python train.py --n_head=3 --n_kv_head=1 --head_dim=128 --norm="rmsnorm" --norm_eps=1e-05 --attn_scale=0.0884 --init_std_down=0.0 --weight_decay=0.18 --schedule="wsd" --decay_fraction=0.586 --decay_shape="linear"
Each number is 128 + 24 x the weight over its row's rms, rounded and kept within 0 to 255. Layers, rows and columns count from 0. Numbers have three digits each. The size before them is the row's rms in percent of the matrix's.

# up: layer 4 MLP up, 1024x512, rms 0.0536, rows 466-500, columns 128-255
# down: layer 4 MLP down (transposed), 1024x512, rms 0.0497, rows 466-500, columns 128-255
# gate: layer 4 MLP gate, 1024x512, rms 0.0533, rows 467-501, columns 128-255
up466 102:145158108118144171147114127119143145139160106084119103138125092122109120141115155160164127127089116109126042124108192142075134116112144095163142150100108159126110112129095094149119118151082147146136182086125142151089148120157117089139138168105113130103068170113156158103138114143138148155098118142132150136107178118103122115121100111132136111115125096147121143104102146130151152101159
down466 104:128154104148160117135074117086127115136150168116142125107100149121151153136121125112173129105113153105088066181104126111106132106108119112111119097144109131077112116086115113181138147165115142164075118135155118147119133201151117141156114095137132114128122147138128091110077146096135161154130154101152154162115142151174127117121128127109133083151125094116104141147121119118141096134166
gate467 100:142064131133138119143149116090127099141121132109116167129167110074124143152117066151104064151152146158151112138116147133113115115163132146160114104134131161105108161120091174096127121140186186130087094120119150112121140162143114150097117168119115133139162126086147144114123132139107124142123125131140112171104108166098147109125112150109074096137167104108133094154127161101092153117145
up467 096:161129175086139149097147160163152128141098135149146172097134163133160128089108137131141155129179104135113158117090143111133162135120096148128124128145171123117128153146120118156095098134131104105076070105134117181151157178118098151122135090129100124122101098163112137138124133168136172099128138160075137116130131112167122157128137090140095127145155126131129169124146113093114086122140
down467 096:143134147099092132158140096183121118135124102096113143102084142137128129147155138098117141171174145112158128118073117146118106106107117130155148131088147097152168147150148112125113108098098079128135117132117106124125119109118160128152128112109123138103091125161144130135103113101128149114137093122113155115133133154159129130097118128132154126161138056159092178110123138160141134069111
gate468 096:143125154193143134130183107154170108135097115118104154128156111144129103140153097134120136150141128130126145140124161163099128149173150137104123116092107138139148139152162116143132170186165143147129130126101088072113111118203103148118123103111141099107165140121158116146123172139113123069181160105136103083144116156115158112120111123120126155104157146130081126119153135132145154151128
up468 099:100112135122103153146098129138139125111121158129144112086126079163082114090116110120124149095141145160107160131176127159128133135129132130124175137133114135113106141102142111134127079087135121128105140140125153127151131175117126129169055114102138166107145107145100149089149125134143106149095143126143113159099120111113147165110135125098150060113101117132097101089103095119113079178143
down468 100:160150107153099077145166112142133136137137121152124146129126112144132140141149128140178106123153159151151157104096105160152096117123101151118118127110138109146096160157154118116155098102115175138136133093135121126109139153173101120105123147140180134137149140136174120126111112110133119118138108118105145116154117158103085100127107163141157100137083184139139141090133114108120135143097
gate469 107:125121124125165121104125134105120128123106154103149149156103113108074147133126152140158171120106119153189128135112107111124130166139155154118129136168114105117163126127139133108075115103131127113133102092116156111124163112109163123097161078141131118125117133115137099069155121124137145118113150149116126155078093094179107101123158186093112125150123099121172140138163131144122137098108
up469 103:086143126131103125096136106122087135129165116145129096102112128112171194092165154142141116106140126132148137151122114134159124124151127177090133124143144123109128084155094067129140120160089126118100136116147142124104106134100108100103115076145079129138141131176115081072113122157075155148126143104096105129123151140117116115163125175148089150145078145189155157100149124149189170112124
down469 108:103137126157103126106141103101142145107105138124113119103096184114110082122108118088099143117152121109175146102119111110128141120134117161123133125158145123132098135123158130106146096105176148150150127128174144135136139131087165104159082118122106099136109149113112183107151112131116113180138089098156122094162148145158097090118149134156075135136134118108084143164117133140154124157102
gate470 099:140103161123150116165130161130120152145126096108152103104132135144141098142169096082154162117111121155178109095163139196158132133103101125086150190095077138139162099136099123097111147143126112162111137111122095147131149146164150130106121151115119148113164103121103136139145158108113161162148161138098142109129106131157110138094102116133105142107135122120091119132187118151129122167123
up470 101:124117182126120150155124160182087081083101118145139113126142152148140110152118131129116131096132138144144130127154089128121121146141141107126150155121146138134101108126148131145149101119135118147141125148108122139117154096166109135136051123118178134128105139093105141147146150101120100150158130120113174165156122105164130096102106174096140130132111163120136143129121130138102125126128
down470 101:116107087171116103121144102183114087136133130161132157155114124198178155137116112115105077111132109131115118116127158108079127160139090124151171127097114137136137086126094114162089145104114141135156096130080124131146105150114105134157118097155105125134123121130138102147127114094096136121115096103122172136177125133171164117162115107111114076133056084163081170133148099106128128143099
gate471 099:136090126144176164087116124122110131046072151153157157168121114138105150126146173129101131104135121156124133129146134146139094123139120128101143095124136152149165157098162200164126129152161131107140133136126131142137117132103140132124137139107121137146119151113080133117138124127173148143136124160131058177139102130144132142181148167104094116106162091152125123140160104129081124132130
up471 097:120167147104139096146126167102182136165121156172152161100125136092109126130110098109118131106177152144121119117162122129077168151144137175128168135128102128142171126126161127120128143154101136099104124144144119162139102154132091156114124142129072136136182160113145132073118165113124132072121096098149161161134080139110169132119130136097077126129102152165087120133055115136121115145129
down471 099:120138144135143150122108152115125093119105144138153122121115122143133112090138103180124130108139120141120118176146092122112156107092163189111099120150124129159134127141115156143115158146165115108126075153123133098142145123144115131139122131107112123125126141113110098125146133129099146126126137110118142127086095084119111130152131157120095148076093100146115146130093135135157114113110
gate472 101:129101125152174138147144192186127142106178140094108088128179125101164131137160113138167080105145150128112120118121139182113091140140088110142156121141101136145120099113126100137145126113117115129141172128081113135125127126126118118187112152121123108095163107146138125148176121139131173185160133126133129156140092106099129104112134100112153097086143069147122141091134098164103141144124
up472 103:105147136110144117157108136156133105111181097141132142110094135102140090105112101126105141165172123117140141130118130113104177101113117127152167122106122129109171174137132121130091150124143154103118141159146123105136178129115159139117142114111185142156086127137151155168129152124138118112160142144124160131129137139112119120174120106120136095113163123135144101100120094090143071140100
down472 103:159146093157118138131154154110089151102157140120152141130146141108126152115119117134127100178142126154138153073122158145166126105156138124144129119167135137133147131071100148094117079128140144128096145123158130093144168141128126129088097131105155111147094154156092188109111131159087153137104169175095135137094139122119138102112099132136093087132122126116133123134113178205141139147135
gate473 098:114108158170139140118169116158107123099129080139127166146136100131133104156069118140095147103159125096142159149140133143136117134141127164099145096140143106120105069115138096141113097151106143119107148153138057149108097061122139130156137110115115161128098110134135180132139129177131109135116109130116130095142090143104165093111087123170100093135132131144142109087111048175167128110094
up473 100:131124124132127136112126119111128104139141129158158107125138108101085082127151169091143130127112128144124168137102099152150116116196118202142095116125136103148114124108108141142163126082141141103147132134154120160117146130144136161123182125111200108148100148156143094115135122080093109145132134144093133097138148156105126119145172123153174138145115119124122156100144129117099156162113
down473 100:097104140136134124148120141124110149101100138178080091108108161154139116145111138117132148135104166161128146122134105161072101181134145155139139170113134121101135107109139130129140096117132129095139138121139146113117093101121109125152121105112128128158106135125147139129124135147113160143126136128191156117116106138144122142139132117153119097106121094070152118178134129151122125127111
gate474 095:159136149118153146108135166110131098108171145122121105105128128081140107167135103077123122156083126133106137121114135153141142142102166160135110171140125152103122162114105136142122142120079109151058106115116161130126102136163156158145082138087134123101168115111103129135131138066142118138124103154140112112165112161152119127129104130131120142127132123111141138140157126109129126169124
up474 093:157100072100150116166138118124131077116158124122138147119164142118117132101117102070114162127104117091125122119155139142142134158102115119145158081132113190140110120087117117116109126136068134129133140132106136123128138093151153087119128108149115123105174123167115116169136138080138096141141153122126133105178117118151144161151107122095124130114089124141092098139128111134103157182106
down474 094:140108143124125099139127125171145137133136137130151144162104112132129114082193088102138146149135119091160122127144124120141145171112150096119105096069129155121129085088141124116138087114174088136130146120127128144163157145136084119116113128117115134091123196131140162171151086117147082115089090157094102125158090107181158142135165128122135113133123160118138144148131135157106116114160
gate475 099:129144126114139164144109143116119081119171141145133137128141098088139076108119122114147106124130132156110132120137165129172145133118133133155119155120101135134126128164144062127135098132153118110093122128139128135077107132108115136121101116118117131121140133098119150120153141177165118161143109164118102113137084134140095121138095120106136160121143144094121101133129089113145148143101
up475 096:053117117144148138109109119153128119116136111093121161122148131188166155154141139115108140160142152118101116145074093122154139110147134092124094165141111134125083124144130125142104105135122101160123140126102145140142137133141156136128131142149139124141154147093122136124162118129127131098116134140167113137100141086116113141142185157155169131137117128081160128076137134099141131108135
down475 099:117143173184132129154096118109098123117131100161134101151118094116145149213120125120137128094099114139145124086162106110150139115124120112091140100152112094139213152138145119166178156169136104113165133093106120109108128066128141119141151159124148120104156160098135134120114117116121156155136089137164112141140117133164127148110095150156139125124103036111129146134137142124102110162127
gate476 099:113142112152142106105055146113129109123195173135118161127156100128125098138079135112123169129139162131120152098171105133119097108154138118115114136142110120124137135162163111137137110135117096123124113148180169120111123127071118169152109168117140192185088200091133162082143110148143120191126098098134146097130119129154108161139084107147122150150131115128150156135115148129089154145139
up476 097:123110110158144183080102175155129117146157137104124130093173111150128114115175152162116186154144113167153152131097113153082147106121087122133140146138068151129134172135137143094130152164068156149126117133155112144115132110097072141093131086140158168131103116122168132135124133143187153124138130142099108149126134132145148116117135139136118138125107065158109127105116153109117113081152
down476 099:164076122142107120089182097095167141121092127151108120148102099100108092129120136159104108102136144155143167121123116142156139124085102116139140106123145120104116118115095135127116133126106118144092143136094106160099131090109155145097108115152130118086143130110100091159113124104141146101071145117121120122111147139142156071075122143096133103163096159130158139135134140138130113122125
gate477 098:150127114086125119093168138119111099132121110118166117146148116138122137159140090144192073106127144142107115137138132129125116126119142097122123179180141106132112118157144135106129111101133121127139140090128153156119123156076140141137102105137104149143113124126141114104143122111178112129137135124126137117136150127151141124191071148174148096060162112124080127136113119133145112110168
up477 099:110114214127130094103127131117151127152119145184090149137138151134138151134128121138077121138134161111114167182123104147115159127175114159123117119125121158151127113149138133136136153150128124097077102120102127126123113111146156101183122129103176168095160095109095098123122082127195134134146148164157162149101109141160117085145117158102110129102126121110117113176148130127156121115112
down477 100:105144138174121157115175148107144133105124133104143127109144125101136100109117136171150094143147176151141104140108080142152125109094116075161097139134132110106154105104096146167144172147115122102134136094134105089095146179105134104134129130126120147132123119118129115089146129131095099122187140128144126170157083115160133116103086114129172142110125161127134130093109137148128120153172
gate478 097:110114099146106125155209094126107121108151139162149131128139119116093139122154089108139103164108092182118158116131129133091130128124150116104119108109120101117142159145159111139116104148134149161123081125089121065098152128112135145116107122114146085092095144105128126111159157175127120152117125144155148140142148128141126136133096140082162129127122098127126111133140144151139114160123
up478 101:133114109174129157138117121149137163097111136139149129169163092111135136108140157135125124127150139116156085096137123160127099106109117130098097135119090158139124120093122145119135151148126094133141140098116154088135148131112169095110135172090125161133126086133091115133112094129146129149120086102117136116085096114130135148161146156161115074133131103165145143109135157101115125147153
down478 099:140108173106164127143078141107148126152154101137141127116167149136104131145150134127107126089109147103132154102143069130163159118116170159118123127086145122121103150176136094156128154135143163080109144139113156133143115163125134120197072113137116112139116132164143133118096107140148159123101172120110112108113140154118139128115147108111092087143148137170145111120133106137130085184133
gate479 096:121123139103078128159154136078142113102128155128098142118109139088133168159138125111130162133120111122138172148169097126089153109162160166158115127132105121120144153124112116154132133177110130165092128118129181091121134128140133115107146121172124113145112137141130152121121158138153159132131139153146136124115102153145099125173152169089121114144129136150180097139149087117115096121148
up479 098:115149173121105136165137150150154103134137142093153110134121141109143132112177162152096110091174121152144135087096113128115132079138123096131119116114153132118156140135141157131148115093149130119125106105128123122118145159150120128137136152116089071137133140098112180132127138145125165108136163148114122088146170163137121151109121177152128106156119097097164159075089145112131146151186
down479 099:115110145112131100105137141114112097123123131129109072103136137167074142132116116150105138160076110121175134120124116131155124126158128105150114114111140118113088157137140128122154121127178157145169162176128149104140085130131127161117147129156097126141119129141122126126165117120141111144102110151139114158124136130149130124089117156131118109134123042140088164108108117125106102173120
gate480 103:141153136091163114135151148138104131090090149115135135102120119107113086152101143117130094176078139148111139136136166139129105148131135136143173114098106147156177152131127090112123126122149117112123124108114166129092150169113145160130104149164191087140096100148125115139084135104152137123145142087117146088122136091154174097118108135081144155113136138146144089164145120119150090133136
up480 098:173161123118147109156120148090142159192173122156098153094163106112098124173104135141131107102139127121099137122084160140156083181129162133123123143140107160161125088125116104106117086170114142129102145122103175137112145157106142118131157130144145110125134144136139089117130113099147139136138101155133114109128156120106124114139111140120175127144158102149145118130128099125094150107180
down480 098:139128117194120120128117127132098132148108105122079099064106114114110092139112118096151102159087127152109160138112136099158091158173104161155113083134096120147116124119119119081105112138113111107094142120132163139136134140104167098094128167159144139114148099101110130098099165157121125152144155175126113145115149094149097085145128124124117174137164168098160134111111136148121144086113
gate481 103:106109121131126151130123140132153181139127096133085114110113122131130136124132131133115059116153148171140095119120122122126122097194132113125139158152124077122131089136191149119093143099184127130147121101155115121092087180119126116106157166126148099158116131142106172137134115080113155084115130136128093141137131124143119154113105131162110107103130108097157135133137130146099133137137
up481 102:121119169093132096154126167151132122098121151117118142131142150087173132100097152166170101132110164091120145119121103087081144167129099166122089142128144167132120115098130098115099138155149106108122137128097141147114132100138145133149100111148156137113139179084130110115114127080113132141135121148117175094143080184127116142088121131148065133081116154117123130094142145145141127144142
down481 102:088118115167162102110144134115094138104162127139150142167093119129157113089130137129140154119126087143113171143113139105121165142179130103131134174182128132071160105095102171127141092115164129111106124150136099131154108123142127127141102141097142174094136128121144125097149091106117110095147112142138099144140123088142068147151165111115117139137102111103151154111116137136161093129175
gate482 105:087160167092160129103123150154139148103152125145125108093182129145147108160128130124153098113118130144129128099156162151082102134086105145111156121137136124153183111131143110137127123103134092178132145088101113141087141131162156143091111141152107111130128163112150131109122167149125096130097105118128161121154168122112139113144108155138159118109118101108135142115139122135169097149109
up482 102:121135151134148088143109103153151138165063128142115142117128101116107166106145149127149174174145155124117122132120105146083138144094118117126115129161138130143141117102170140136104137143136110080122135130095109113130149099108136138101149180125153132127097113108095147139126119121116157175136138110141152093131082110159108151086118100134126143118149133137125138127135112162147125106062
down482 104:091157125116170129125109143144116106086126150131117131161118141165147105135153117187144094138124111143133137110129127152099126136120127122109162128104120115082136077150138147142120108086131178120111122121130129148134117139168130121116138160116074115068133100076150121082129110127115094116124112167147119161113141106111125100133106097142129142100133130185149112110120121152151142132124
gate483 103:126114087126147123148112117137146126110147135134126095136113144112134078162095170113130110112152153089127115124142171109115101086132119112120144177147132144150110144140109108109107146171105180145128157137107125164083125114118119167073154118171079096099119147153172157160114160113139103102105078109114142141141115168146126119125137137126126093115121107084121143154137096163178158068139
up483 096:120126090095147089114131110103103116191157132123140121131143159151150117121089127099148096095137127116137091095127116127124070109107147095143150141108142112181123075142130137117157144130146117155149179051121120069118137112163117121124173147149149174113153123097121126137153121089127135117105096098129116108122126108130124129122115125161112115116088112125125117119087122122128146119125
down483 098:144111150152106117134123126167139124177172128142172137130139147159159083106144110098112147108143098127153150115156103105138122090146093154126102140079112142173119135105102178081094155135133140118162119102150161109088085156141163155172121154140147134146156117125110112131101148133118158103111148153142102126154108118117159105131139087143095144110085134123114108109126147102105118117118
gate484 101:126123120136168101121143130151063101136139149123135119110083146131066119091104089143144113154126117124120168128142131151089138113081173135144105145131133109155097123124134152126098136127125186084126156137126140097074153116121101151134110160143112187070078095065091122084118155114151124104173079144136123127107102142097083134143138105167181153124160131115122110123185129115144117127120
up484 105:123136115119089136097103071145087150155141130118094137118153118144116152131141141133152122090151118088125129139137142125076140105155136140107158115123119131119125153143153157099137120122153111113146111102117116152144145133146107101122149124139120115112087150161111083088129140139140113096115124098169104128168125128168130130135124148145108151142097122118135077117109120122139095109144
down484 105:102127142110133118143151136108124127122101166128114093132096129121107130157126116136142146158136071138125143129118154125129147146116121107141097149155099141097158139169116133129154159116087081127150134126142124157171137119111123119118136115130155155126177159134147127095158085120095172086129109142166137155130121104127139127158090120114093147095107166138153169163152132139127148130142
gate485 095:114130105141181137142130141142120107169138111145139138149117079125114091134133133134099110104102139149107096118127101132141129119115129136190101169122087160118142170113093139122119138166105119116165084116115143109116124146145087202173177133146148126093133094105111118118104162149105105147124075110118096135085152112097091082076117139090138103136141132146119141122163163129117123096111
up485 098:096101187158117152114176104113131150089098149142139139109179135102141125170163163121157118139117135125140140110102113130115127129142117132121155146112126139125094135124135122153159161115168160125141169131157108098115120095092156161131102154097107106145110145115131110137144163103121069136107108069142102147139128154131123174124102156167131080085107161123126133147127153126156118112143
down485 099:129157145135142120127176157147121117124113151151145140113138116123136129131064120136149148091133193111113124134104151199149076129104114132122107142130113127105128156141130114166128109111142145086107133123113151102096075129109114108180107119167135122146109145167125097101116132122136118124123137121155137084119124124110108133158142155137111135139164190077110119127159155148141088120135
gate486 101:152100108117145138149103121155134142106159154167157112110112108151099137155105140167126144133140166127116132109168135159132100151135125095161126129177150095123152116131117151166102072135138158082134164088157118151166159156122142114135142125160147124134149142125129120144130170139188150123162145100154144158147120128139164160109111137108141103112193094172142126154177092181112136107134
up486 101:128074124106120104158132100147124159103119124116112119123089163162166163109144133135132142086125131151112092146174152143125095134166134151084115095072153130168125092129156126112074140159137108141099177114092144131140132153134124160085123135142129199119142093128150089133115134107138160105115104108182079142130126123111172120112105112091114145105140110144116108137148174121091159077087
down486 102:119146136172163135106125098099132123127134098117134116116144135119088104144140164125148175126107119149165183088134144125115147167138150107120141144133137139123131116128124127139156136127162172148136131149132089115125149143097111149123103122118168126145121114161139183143146121128118136171180141141145131129129151123137126112082132157110109116131105168134120150097124124088139167141091
gate487 098:094181107146146146129162124110140111156106126097111181153172097142098125178182160131149107101157163169131116138114140112120140113098173134102088096156111121137116107130107109145113146137190110150103175119104120163112174121142140095097147129148126078103115125152103125147178126104124121104126147125141122102127154101128098154173140166142131122123113154148133137148147142112125129123157
up487 100:146144084106103124124123115120145119128111157118149198157158105124106142119134116125145127127092123087132167148148123126151160116113122092113147167145106129117114149139118100110121129137122118133131125121127166122135146129141116116142153107092136112117162131137128127117165142119131107128137136168130151132106100152104107151128114111141088148129153072114145099107170167136117085112118
down487 102:154100109066111141113145111170092117110108145155136103141128113126128104131074152122138147133118087111154116128131129110162133130169139122160152135104134138106145091138126133119097124146084125168150138145148120110133138120125138137150132135145106106132150158152167131112106094162142137099121069127176122139115102154133109102119110130089144139146190126082149090145126086154189115146143
gate488 099:188131126132110124161130130161153115138146109113129133141137138117141115153091132133134107109116088142130149104117124133124102151149140113104100123161150144116132126128153110139126121161106124123126106101131137143071109174157157123128122124148123100189125109125161128109153116152132090112124137124111082094101121153084124135139099171111095163128148090126124113094145140139121139145137
up488 094:096101151125147104083103129138145147127128133078127092166128127140120160118111120138123104137102126131178118093181128120119153113122151104159120142132119122124126108131156103135121111109109103100185110145152126105112147102131136115140111143127135152118134132151117126115118135084144119117126119090121170074145150103086125116137121149154123087146157100123126123158139107127103101153110
down488 093:126132175137178121138139158093113075110148068153163125090126113193163127124104110099115123112091085127139138172158133137145089078137115108107098129101123135127168169128107114138128134123149099101116097121138155166105104106167127117131121107076152111113151132102125157146082167138125101100109120135074117148136128106070120132135106088118117124134108175122104131148120136121118159080126
gate489 099:131141125104123161171116146148148134147152115096111105150135159151079130122172186129142163131132118165164110154129187131124109132110103091125130115087118144136123150190129158106121140120106152086117122132157099123096153147104139158144094126130076100167125130158155120145148148081127183163148122153144152182145102134130135106115158113113092168134124132124144137117125141114130098100130
up489 095:089120113164172138155158177156094095114129145143111110146150115125146102103158123109144137098139112193086126125084079124132091114108129162102119096124164116134126119136089143112107107106169144095158148142162156157160185150099101125067101114126145132156194128096095145116083118156134092151157117086123119135127118132145091146144116104111092100129146139105110119119143122128128126103127
down489 099:089105143124144164126125106124119103143131120109117132116118151120162151118118136193164134128092151127159140139131134149164125138138119133127143166151102129136109124133178147113143129118163131078142128084122119144149085099146140168127117123160103085115112100156121077126186121127137145119105118151148125122178142100131108101120093110141149115085115140117157133099135106107082155167106
gate490 101:148164143182142146107122156093107130090147096134133137130151116154163096122098095152111107123132120142124146162132133172131122148138122116138141113075111157159147168144109140108127139123135165109095139128085103147111119130094078114148136117163086155146128112123057185184119059139119099186190093121141130141111103147157130143152130168130135106133132113142127132108149161160099142113117
up490 099:095091150116139137119127112156160146161145112155116147143102154122136097122127151149149130124132128096186124148100145175118133169140141140187152136155120103118139151150148134136140113137118124128126114140152143102072095104131126074104085107143115142107110144104114119164124110110093136120157111137147155108143147161166149108114160091116167136139098159131125157154158159106175061108134
down490 102:181127143149119176073127134135132145082158111143122118122099170118090102137071131134099096133167119161137138113157113122127103155132115119161171123182128141110145092075159144150090115129122106145206158106162123163146135129139135118107137110127132137112092127148091140143123147123132124102132139156129096082094121108095162107117123117118190048142144076131134107117122129126077127106129
gate491 104:150089152133105139133092123163085105076146146124153160113128117078159163151119105099129111137121117118097101149118139134162128152135148160105127114147150096132060145103130114120118143092144150146140150161125145150113120125084124094106149116147119136124152154099114125106092148123109146143136132128094141082136094130177111145112139137154128123101177136113162115107141084072127164102107
up491 100:102112153070102103104113133121105096112105170129127143138115152094123168133067118112173126179138132087143145120176131150188143175099137145114146131154134111140119116124098103122137133137123102137184137134111107124137107126101125157158181101132108129168140096097149119142114177164121153146108140127120113081146155147170139144102079123087148120111123110107142114104153142117097125104126
down491 100:160136134143147146132094133139128162143173082123127132167125137137168174141138097109107122100124151149135139118148104144186117085121105125151120148131066137148127124157126127141129157134125140128077147121111151143127158129124131103131153140139118111095127143097120146114124112141088154098092114122104135105137112087133104166140155115156110103107143093121143106155093141111146143158103
gate492 101:114085166120114127101126149124126095099132093150174126119128137154097134107123114132158092132128141083124143119137158101134201133096116146138100114117116095111182125102112168134166146106092111145114138120122114107124161074149085161120149135132118165101077113120117099146169138083095125080147102092134131123151152117140152144119123147144166130127099151130149124150187090115071142116102
up492 094:129129190165129140148137129097096141153112100114106123109122086109137057117106122157136148137114107137132101110147091130102116139046107151139122139122063127093124152184116154202154132091142128136151105119164082117125107162137120133156092125095117105148188159105101129095095110094124131139166137171106121152129133124147134130092098168166148130141090097084146174143115127153131124127104
down492 097:095110112136120115139133163164171149121146142105151148155163113143116133132178112122149100113120130144121097115148105109133118096130113151082165173142122146113119136171147097138136083157146074132142110127114113140139129140128107161121137127153126098168117139144136121104099150116078154111146122183144095080145073154131126122122133127115139177111187134110104110127142121127095157110184
gate493 098:152112095129130119180124131133145121132170135141116140121151135169151133159131137121132169136119086142159107186122134123092109168134140084179097174090122096125148132157114106124110149098138131136093177131124122127116153119154069160135109098170125141136130167135135125152182157110151148130122139135096127108132128128153118140092135098120121096111091116106116131148110098115113111114144
up493 097:087121156117135119109088132137140102113088104126147136162097124118104144133177145115146124147161139145154134116155144107153201117179106113083066113141112119129123153133134136132153193144130135123118118125168156084125126115116142156123154085136156130161093141099128127137135142155118149135170213091128091111120115092147145119123149133094111143118122132097190126161127174088126114132131
down493 102:151171110126123122138149133132160091156110110103123150126126145122112068121095177110105124096093126105141152079140155188083125159075157092129129140141100138134133120147145122117157165158165113145154151077132133165126121136111115111095099099113105109111098141106108120097126145124135147115130133137116139140152164148169113125121137073138183066124129101132133134137139099148109134111102
gate494 096:123152173124133133116189150110117120142107135125147146130109143096099123159181162153167140140124133130134104118102091134144117085137172152107095135114115158116148148138184145137119139138115144134119139139120103138103152128134126100115149139177123177123122144116123152114112080096147178111093112110188120116117113108124126150184115148153140133105108116143113156162147115122099160132157
up494 100:144144106101136080164147124137133145111149142128165142095174096136124107134192164121125112155149108102100112116093067116131108115103121143133121125152099170103119160148122140132105142103175153084103128134125114126139154140161126134123153087135174130132136151163135124099128132131106142136099102128109147123135134130106137114148114124108179160112137114144121153141090105119094146116130
down494 098:096116141147106120150118159110095135165195138132152147143152114106127094077126146150105085141132123091164174151126151116139153132131142148128127138154138146119097059133113085108151136118139108120077120113133137112125123092118135183142128102117151112135127086106162117148095128122102100140114134108107123121149148146158119184090152107102145118140114129118123124108126137143116121111141
gate495 100:160118132182186154103131151133130145145179066140103163146142095157110107152161191107155140105127163114108124119131121159134110131155131090115093136087132122160117132138175137116123137143112146150113147103108140155086146131107132151116122140094123129124138154140140146119115141091106169193168110150137155160085120109128107091157157128135110108131126098119146151150085105106094153082110
up495 096:105107096110136151111115085118157146128115138156109122113117105114104111177125145122123121105110114081140138134136103137079149096131148099125139144120127148144134159119134115118154106116103151142110111123159088140097160115100111088128132093137130110075059146147123132163159149119115109121118132106106124150114147161184128108148116122147154076095141142169114151121125112145114160096145
down495 100:159106166145113113129122135111155178134112127147100134112145156085161148169143138115043076116123128147112125148167145099146065110114110197153132137139116153126109155131112095122112129115123096125129081184160130110149149127098135153138199132135122157116141110146129146120175086147140144132135093116163170134116139126104125124075152127103143152147174133148093121155095137123075158125106
gate496 104:149150138108137103149115184128081122106144128122143091114113124158111190129125127121098123173143114114125169107124097123149126175146098104164156102176106093122145144136119122131164155116170102121136089106116119132132146164110116145118101108119124135115136108132124110158161143106101090105130134115101109124136108143141103123114112136130117175151126135139163076141176117155136097137162
up496 105:112122157100165132142145153107069144116156123092121126129079074176128152102144182140070155123171147160143160116103125150133142131131122108077161153098093084135150184164179158165091163112129114152139080121127112070133150157132119107136126095102138131117076142165155136117111082131153136104111108147093066156136152097148155108127097092111090140088134100148131132132138098128147150124142
down496 103:120113118124110130091129154144150153083157124120125138061143151121127163144097110137131161143127143091169161113127136108111125125139129123105088147106101136160132158136103150153161088101115167181096094108141113158105120084100113113142115142158148152156123112112115107124107146110150118130140113117103108124132093121149128091126099113146138138112139144134126117145134089182157112136182
gate497 099:142100158141150203097105150121135150138153109127140132096115133087147105154097112117155161115148124143139134135131120160141165118154125125106165113144143120098125120128143146142127162130137142134115115129118132127113138083092155124142096081160172188120135107126119173116167155134115126155168137176118116108077129078108094132125139103165078144140147090166129108121139092135095103145164
up497 102:103144145138108129127133104116170100115116126138090165118115084125130140068085145150077115111137135145150150109088080145130111168117118086129099089144121168111156157142140152142116109127109131125103094141144080111147115123163149127144100133086098133096119134156140128174145089092084112096141148154127101102149110103185131161124097109137076131110140154137135117133130153116156115148178
down497 100:098116127080154135140129148107141161105128098106107131117124156117123109122127104095148145146133080154160158118100123146132161149100140091156130100123147179137069151153150129181096163137132159165116123144114093112160134078094119111142119107076120144152134109112139125150142101127128134152118103122154136150093123135167155109146150104141095147084143119106096145103155142140166097147120
gate498 102:116136124111101128122167128149151134083112122107159147183107105180123112115128120137135135106099129111117120137201137106135096108163131136152119151155143091121100114147126107152107112077093124120132115113131137130130119149146118093149125109100112182124081141140147130133118121094174122152138131130136115094142114138170135148156143095096160088086126135139120100129143118095070087112113
up498 099:129132129172136123119202100126072144139136106124085158109112096150128165153129160148168143096107151135091131158121127175179142118132168130126194084147132103139125151160097115112123146124120119117131091133101104102148116137108133156141128094172109109168109116152137083090122194150134118139119096159111111093103147125132147128140134139135110114148097163173130135145095097119093130152154
down498 103:180124197126132120116083152101130157122124123128089095157128112104139128141115162089117122148118117140118143122121110101154162113160160161147141136140155147146178129132109119164116109161121159101117095170144137098148145114122156167121105166099151121120136106129131081128160135143135188114180155122143122150100107107127140154119162118118162086158128053145127121133090137116149101115111
gate499 097:161126094122146139148153147123155161134170082111100129119089096111147120100117106168144134137087112148131124124132153199119124169114150137139156129148120121125149150100144158120114131147093086085099120115119105177117126160126113131151090157134107091139155108121122118114119166093176146121131099131105163141125130134140126173124137129116103113129126144101135143140147113147112107138142
up499 100:156095132126105122106133082125152090093079186104155114137125160147125144154207101158135140133119150150068133139123156136129135131131114142129101128162120137148136120127108150123121149132149135147093104156151139088124140098128100140122103145131136111131142144145146128115134092158124122139147192115144104157127102108174169116155135139103162140127143096117163100115120157166121142189113
down499 096:136142146105102118169142120125131117117115130109136109138144129141148135097125150129150136164125134120139122123182191183121135143139127133103179118101107129100121166158141114142135100135175143097122133124126142138101118116135136137124177124137165148107088107144114178135152158114138116093114162171108115146134126114130099137100111135127123149130165126129142092113143149141126128109112
gate500 098:136137153117143135078101129165100125099131054181105141111147154098145109097109075143162163120127139127143131137128153179094096134126117142150126102106122113117135175121074137148094163179098148156118139126124173184105109146090152144152118134112104152128182134119129142125125176049127157094154136174138112147139133131161110138119182129139109113135135124100142118150142151146113160133157
up500 099:160096136119145183107123138099141151113141109095119116169151122135109145112141157132099120122129131117150139131156099127137077096119138091122123180066165114152069154143147104099139118146130144094111126117085124100125152167157133069113113109142131125124095133112097146124155113126172139091084146142124141111096117108112140157107161118133126126130125134108129112144142134125158117094140
down500 099:112131081122098114092115156127159153135131093125152107066119147109112104081158115130106114138130123123136163116131096096115180125151133133146141106145103130079129089138150077144143124109140088068123155119140135122138135112143096133086160125146123128123129120187110159135094147137141144123160098142134107145116095144064132162118101084141161177114132097102152119120099145144128120124130
gate501 096:111116110177099138132148150147101106154133118183128078135119116130143142134083102152155141151151118144142109106072144130107111119169108121078156128122137122109116097171151139145113143133106135178151093136136155127098138147163148074139131156155103150108129167147131124155118140108135100159123068119124140122149113133142105098177114131124119150091144132148072156116112134170088132099119